Each number is 128 + 24 x the weight over the matrix's rms, rounded and kept within 0 to 255. Layers, rows and columns count from 0. Numbers have three digits each.

# layer 9 attention key, 192x192, rms 0.0772, rows 0-67, columns 0-95
131143137116143133107143144138132087119125182113124126134124115099126112149133138133141143124138138131116150161125125125138112107112138117104140143163131132128130141144120101144100150160165137158145097157095104150171141135113110129133132117158159111167148112124167100123113110128123144115
116131120110143135127153154141134130116109145108122157138125108124149111133130132129143129122147142127150109112148151105112159104145115132129140134140135135131104109133143120151126115141119133147103109128143145121167123138130098109135155130140174110142116121107132118118110121146115132143
125103144116144128161121131113148105111107101119096116110091077150133117151096152130134096093113097114161105101097154136141115152094076151146121111124114140095122103144138124119152074159102143109105158107095169124149100157128115102127138098124145111114136156114136145097118161133146114156
157097132134158139119138124131163138142145139147129142101113156124143140134141102118136142112101105167084142124139136142165158149135139114105117124114157120145148153140146170142137121120133164150147098113141108108104112140137175137128138131128110135084120142149110153125154097107139157136
129123100159108181119120136150118160113107070105126141147128138118107147101081159097149094133135132096097125124131128132127122140145126154164147115090097103092102144124107070123137099139097097159128185127098132138101147127100099111122150136141136143083097125143093103118138166136135124113
133105147146166141104132089126118178127117139194144122083153165140127172133140127128078126112120124157061179124128141104127133160108144114174088133160100097159115119121105155167137143092104116145149117130096081136120156165147177180143121136115093128102143102143133167107121133076131149107
094094148110127181146140106089136101130111116136165154143114118087113108118126160141112134111101152163117142155113125133146134123130157130135103131163132134146149100123105167144121123131148142161155107142112105177145160155152136117150144131143098118117137115127121117148110127076145141139
117129127148133108125148089150126121133123183150155137130139151102115123100153137146130160144118145126104109129144108142107143145154146133124098110163097110114140131134126156112115130137171122119156082123118118132109117142126143145147127134134087121127113116106098112135106099122078110113
156122126146155141151114124153127138151138157148120115133099145114117151106105101139111142130088139122101137122154114119140146129151120155107125127145104124158120106114143158147136136131154116114137110136097157111143143141160144129165130143108114137119135147131116151157093142098148152120
132147086123137108138098163120104106087108103132093147172146119153104119146111154105142121147135099123135092141131129123146147136155117141107126125120114147116119120144151149118160100134115118108075131114181153136144103115092107142056130160094141141131098119113138117132147166165112074168
140125155159126136138090110112125153096118142142142112094120113088106154096150114124104103114118141159155119135128141117094118146146131128090120095170139127136148126100154092134149112106121114125155098181124134131092130128169132145129119088089108130139094095119135114135121162126133109171
156111121122080142125105159103121126122144116153110180115137101121132136157121133171140088185131110117169127082154143121144134135130131164112153139151142148082158131120121121148149126156133161089118178141129075108143123118124149137125154129117132171157122138112128115139124107124124114182
088149137091086116148119118137093166155146161162123100110162117114155100145146134118119117094165123113140140135169138099134105114131160079148125143122111126089122102147165149110120114118144132125159147134145130140124085139128143114132108096148125104125187152093154101137130095137109106132
101125144146153123110145114106101147132149116126113123106151102121133169123103109120118135128116111145121127181125151136162152124108104151105114109142146104122133141115162125132132125136110153132186133147141141138113127138128187150146126145125125103096099160135150162119109100155167152115
153168135125134129173135106123107095124147163112098146136107122110112138102132133112117115150144151086114116085149143151142159135107121158126142120113121133081136143127120125175156082144108101134089131148125144124162107114120109097166136164166140148115119123115121076133130112119139097137
132107158154141112133139121126125128143126139103092152140094128113142146152162121096113135130106116112125111133139092149135152145106059139134130172140143133118118145134129127122140120167126155125114127110139143190118178148139091112135119124101135144107140141132175121133164117138147115128
147153143130111110135139134136130118097119134135115122105134136156129140142080117127144099114127115154135104139145121092148123121136128134142100102146105122095168102141142130125111131128136125118107161122099136111105142092151095148134123133145154147131141070123116113156102102143110126131
106162127178137140157124116115130074128128114145111111124120118108107148100135125126134087113146131145126156145126088131162111146099101129144144115094138148106141114127123132128132152142154094139138132137105116146108143168131100121134124082136159141141155133119130128113138109158110117109
108119098131087112138125134168125080137133153111110147164108109150135137122117117138151139124147115120101160101128127130169131132100109109118158104125136117125101144168142124092114159108125141176141090143130153132139100118109119112122150156104118127122130141091113099157125128123148123105
096102119112139145104142144112128150116133173114133123104094111153130126147132123142123122145130135168131112138125120127123118096089166148123150094188153131165112114084114131115118146135165126159162128106123150144121112130141161143132111133136142117154139138140150078080153165098128127136
135162117095102133102110125106126110105116070134139141125092168091162123094131111136132134160151157137114119085149094083121121114140096122119113151155162116129101146120126118167080116156116151144140136146121100143144140145146139136142174151125115126082103097133159078122106138107138132120
110105117129157110099134145146108161096147123124141113136111141122124135156115178112155127141140136166117104084094118136128115130166110152110094093113132134101115110100146141147147177119119142173101143116122129132117126150099123081127108123126110138106144124124093168134108130130123115127
116108165111095150124092135156132129127116154115120176126136138105124102145136125147107151120151140150135165104101147134136142113128159116113123130135127096129102104148147115127142141144149109124130114091163122112154119133140100106150172131138127109127150130126119093125157103154149117097
164095157132133138133118115132126154150122066148169138135138171178103140133150151162113173131123120133110164133137122098119107125125134087134135112127133127152092117150142092135136084098118157119122145131152107150120152110127133126149129138144108142104129118124088141147144130119127112103
089133109124108097133131156106149136141106134107150085122127089124117102125108141152175130142089130095141126156110086099111114155137114105116150108138104137150128136083151122107095137132177133129163151121134149131174142160101136140121108115153132103126146100102114106099141130152100131101
103103113075118131128143126127121118099114114116090160136115155091175118076144160132162131086114090094071101112129163133111120137112108125129162133156103101136124137138138108127163095113139139141126141138106112107147150160131148104116133154100132112124131098140120126148143129106134149137
104127115138133117113142141128149150141137099099140163124143171147143134140129128118150142102102108119094141104113115157100115118122110081145100113100071138127135113182122161066139152103098129143082150115132168135122097128124130050146115157134134127150120103160091139102145140135140108083
108103144111093102167151128087156121143129112108093135117118129131159124128144100106131121127108152145152151114139121167145110165087084122118100131107121140129123124162132163159133135133156125142104133173095152116155135112162119112124126098112137102135147135123090133133140115137115104158
101123116120149103097122157163108133112091103148154095117154088123130114125105117156117122138131139102150142144161117128137135131095155141112131167143149147135099137160133084132130115126150121112099171136112089144135146143133080108086162117129144113125104116128137134158130121128147129153
127119136130103127152138093121138110132157135123125125095157093128135128148096159126135161118154140143131169139124115105177091116145109128157108098138113102126135127173108161153167129149110111132166154128123131146126154133120171097153157105150120134127158115157107149124101108099115132081
091112098130127132132149143139127114136149083116157138141142141129132116143122119084110119099093086132123131149147101110118177120101113121162124156118116138133094112147137129112095153106095127113110100085157123173167114132128139119100106125105110121140129096127155161109160129184127098125
151095149146157124122169085141133149124130173131124071112128123132106160100123137114158143108104099118129145146110134113137138114142129102131131169131120074130156132127098145139157122121171168120145141153144148119130165105130126132145131108151091153123153125127147115138136115098124132111
132125130145104138131116125145113161124139111142119122147103125163138147150098145126111118132147136100130105131136121125125093143108114140156128103096136112130127148134126091127136149129127100124116159134129139125113126076139105124132137126140137157138140075163114124111133120136159115134
136156124170129139128143127137121137147127111165138125139129168149133136124144141133141130152147143120118129142152107155102120123122138116159127102096135147149104124118134098111116147126127124150108163141144129122106134100117093134124113158146128153130129087143134113127133126141156103114
122146123135118105131145131124135143129184091098108156138137124153134116127119137077144109124158136127099100120171122115123135101154111140139154126094146129137105143109156107144124121112107122126097137131145165107127151121149129118099127121132140126140147111142130129124148102138100141139
112138137116104153119145138136149113156153122130109117144125157118135138154129141121114142121142159107080152101113124123179102101148152137128165148163160094138099118145108118123152098149142122143114104129148112136134145161100115136127140147084140108115088108122144098132143121085119110141
106114137137109108102123121118114121149186094127157123117146143125131104152130125132138147157162133156110147153156070120132101117136138109131123175108110123169112129117100139120115126148131117123126115142143107145122116140110129159138104111150093104130149144131159118108125115138090135102
143156140106131124129097165134091137091126124119114104105104125108143134177103141160123089106129113106109102122095109131124141105152122142124138148128142093137114140156130094123115108157140096142112119108126132165149145139108131139124104125117113106134118113118119163098134121109135136131
122122125189123178101166144139145091140140146107133120132134147143124181147101148115138096115140130138183141145101132107148114114125097122107128110121092119177151106140125159103121115145122145185122136147136098151138119114098126168116130122127104118124110080124116129111129118150137123117
107089160138143117110126066129120142164106139166170118106143141089103168143154088133124148124115123194120159117150116175133131106112136141146140144143111100139136123136106133093105076135156168133132135154152087156134157118116173197149123157117123148116131171125129142096125124123163126136
121126147133140149116148125147171116148141154103176145084114135115134129115161112157104145112122142171124156137168111143129172114134113134132105127113143092175115151156137176150107112155153139125167105123125111145115105133097165134153077093168107109143146144121136123142143104111127113103
139132117124152135121125140132107070088122106094149143129128170134124121098112139131104121089164135093164074138097128126128102163123139132123135082114112174122112147113115108100111105115121104127083148129090060136123119128140113150143110147153142123093122115085113138119168153142101174129
121121105132128130116115178152121147143143117066115136158157108139143095132144174115156100124147099059133137109122167133141149134142109130122160128103172131085110123134137136160095147101129102089077104120130124126104111118142067122153122145153116117153122147127111099200138089147126129119
123136111157129117105116110148142142172145132125123123159133137161133108143126130134117147147135127174108133151149137154152118126070068138094120142139117100163138122099067136138139117093154124117162127118144136151153115121100143117146119109145134137145127122183123141109103141096143078105
128113118149150108155114103140147122114089084134124106160113128137105118115140117144098160106157128161127076117113158088111144148108130161120134106135160137140128153116105101107146143137080125173121094135105161139170118103150158156114120112136148136127140134180121105137084133176157108129
137161098174138163111111156117128151080056089119145126108133135140116166138100133100131129110120143092111114087132148142128127139153103169138143135117143112103129151108111149122166096167122156101106161122148182115132132109127121082090159108122163135153148076141101103135123130132133091159
121135133188145141129094105102122129122145132133160118123134148101117155138155123116129157137089130178116133128136136111101126136151155108115116138141109126157148147131141150096114145127121145119123118158164128104088109139126142121097136098112116125107104089141131153140139103115139135099
137115097159123130133172138098161106143121124109130113091102132149138131144138133115108080129142122150119168137114119104129117131141130107112141099142136125164153105147156158113113099137119144093153150132118158156154121142114113126112121109115149121081100182113135138129119127119166121132
123126126142105160108110129136143131147136166156149121138142120139124134142104124174115138105134116145138136096118112159171135165087130117135153133135114122172157112125130121114122133117138132119139108123153131114141126117143175115158111125107149106123111184123102096118134132129092133138
137113105117131110137145134138132169119127146093145150131142120110138137113132093114123140134130135125137127133138124101135155137150138111108148107129117111127130130154148090085148116125131085164117106119150121121110139137158153093174174124093104144128143132129090113142144106129124118137
123137096122115164106125110091135133123140132146123116145166086116175111129104106142156089116115170126127171162119131103154101112123122118118122140144128144145116116085134115146146065121125128142128120118102107139110145133121151144147123166094091110122092101098137094108075150154132116140
142135104135136121100129097147125135145111138189138136083121109092135176139120130133142148151101083150096137143091148137133111103134129172140135133101106120132139104146097122118107141126151191121124129176134107125134111131126149154149126106135133123159102120121143079131115122086129124104
092118117139141149095135084113127142163174123123133100114092135137105168101119147127131087112153168161111150120126130134115102145105107132117135148138127112144093114099139135178188135124127135106145111152126155128076116163113156138130101093127140139104175165114124145100151143078098124140
125164152134107159140126131150140153117065141099135126181113125134140110163166130135138124135125077145136089119128163118124142171146096116113124150152151143083160101112146134095138126110147140155145099139150104165116113120146128099118150135141104113141079172125103094112123160153129119125
087092156153126146142149136133119114111110136111123116087104177135126129143144135145163116092129123140138144144157119142153133149131112136141110118162119134119136100166097131111130118128140139109138130187166158137148153116115149121142074116184140142137156117147103139138092129158139089135
151125103111126135104118122124148124117139146137134153122135130158172135147136125129145149154176147136127123093128122150092120156121117109133126157121107159135109121136101100090099140142165118106123125133121168115102113094151140092098110091157130136144146105114160104140153142151133102123
107098120146127139102117149116138092127102140116111124137157103112128099150080131136081088101159120161119161150142148108161101098133109103151132129116134111173131139118146089117107180125139145126093161167146144130145148145134132153102131098174144156128138128137144123143134123137120108112
131125106121082127087149187120143146137110096146104096102134095127090124085141137146146129128162136135145121152154096137118128093123144155143123094130150130121094131112167100142148104152128120158130185139172147146133119092113085133120150122114125113121154121111156071123105158133135169116
152076133118164138147161083125135161165106113156162112142162128104171137157119070151105171092125113120127098134126144142143117137127128133143131125108094092123086112118111162146115121129128095122140156143098105130114112142110117119125086124116106125149113141130104137095116150102167105136
168114138120138151149129135129124128132102107148139101102159126114088123118122151139094121101111108115109130130144088122158158146120168100134099143173125108110135146132147150128173126142102143090135124155139100153145107144123147116107142110149093108114156160151132140100128132102185126119
164163134129168106134127107111126115097110149119130126140125165140157136124134103136063134129110114151139144145127173141112128127119116159132119155103123136124125133129135109101125150142106187125122152137108137143123124135123126146093116095107111149117127163148165119132119115181121123137
127111145123158112110104111128167109148141160121111116087154104120167126148144097122124115104167113128080183125099120088108141117112113125085116120134116158156126155090081116138148099106121133096164114108111120181136096123120168136113087095124133112148138135105115179149147122108118165136
122145159122101104118106109153134162121138145127141110144127129130092135115135120132108128114136119118104125168167121123144119119114134145132135131152102114118161111150123124099096143144174157143147111136144138093087109140105134116146143146088117125128108097127116074142188104123141122159
069111169082126106131130128116176088139132127147115080127115121141132173143136135177117144100112151165107104103135153129173136130108111102097107141150109097142153089126110151086108144152110122162123149119115149123163137154123134158124120131118128097114134107135147165140141146098121100126
120133133127129124129108092147156128163129098139115128112141091117152120124086140144123152082109145128124127128101140132123132099110138099139132141138120129086141153117070109105134139107119120110124145142110111143132141115129104129127109126120129125143124130131112140110147122144144145111
124131138138148139111152116152133113144124149116119140155125146122105150133150122149104120121123132163140114160099096124126130150124134128089148116132141109133155118139169141151155099142141096146124158108110129115100137135132119161116099104108157158149134138139127121113157148139129129105
129132127154121150153138140149122116125113110138096138137123120139129128145098142126117127145142137142122136106137129090115141116112135135139116134162140121114127127125108127131143109124157132127110111132109108093136126122094111113044146148172153117117147116127140114118137123124145112119
160122152113095129106119110111101124134147085120142113087116113151140143086138129111134145099133137139078112120126122134119124137135150138136133137124141107114140131112135107159175148095115105130135123107102116111115134115152101124147139128152104148101151164120140101101125121157112155139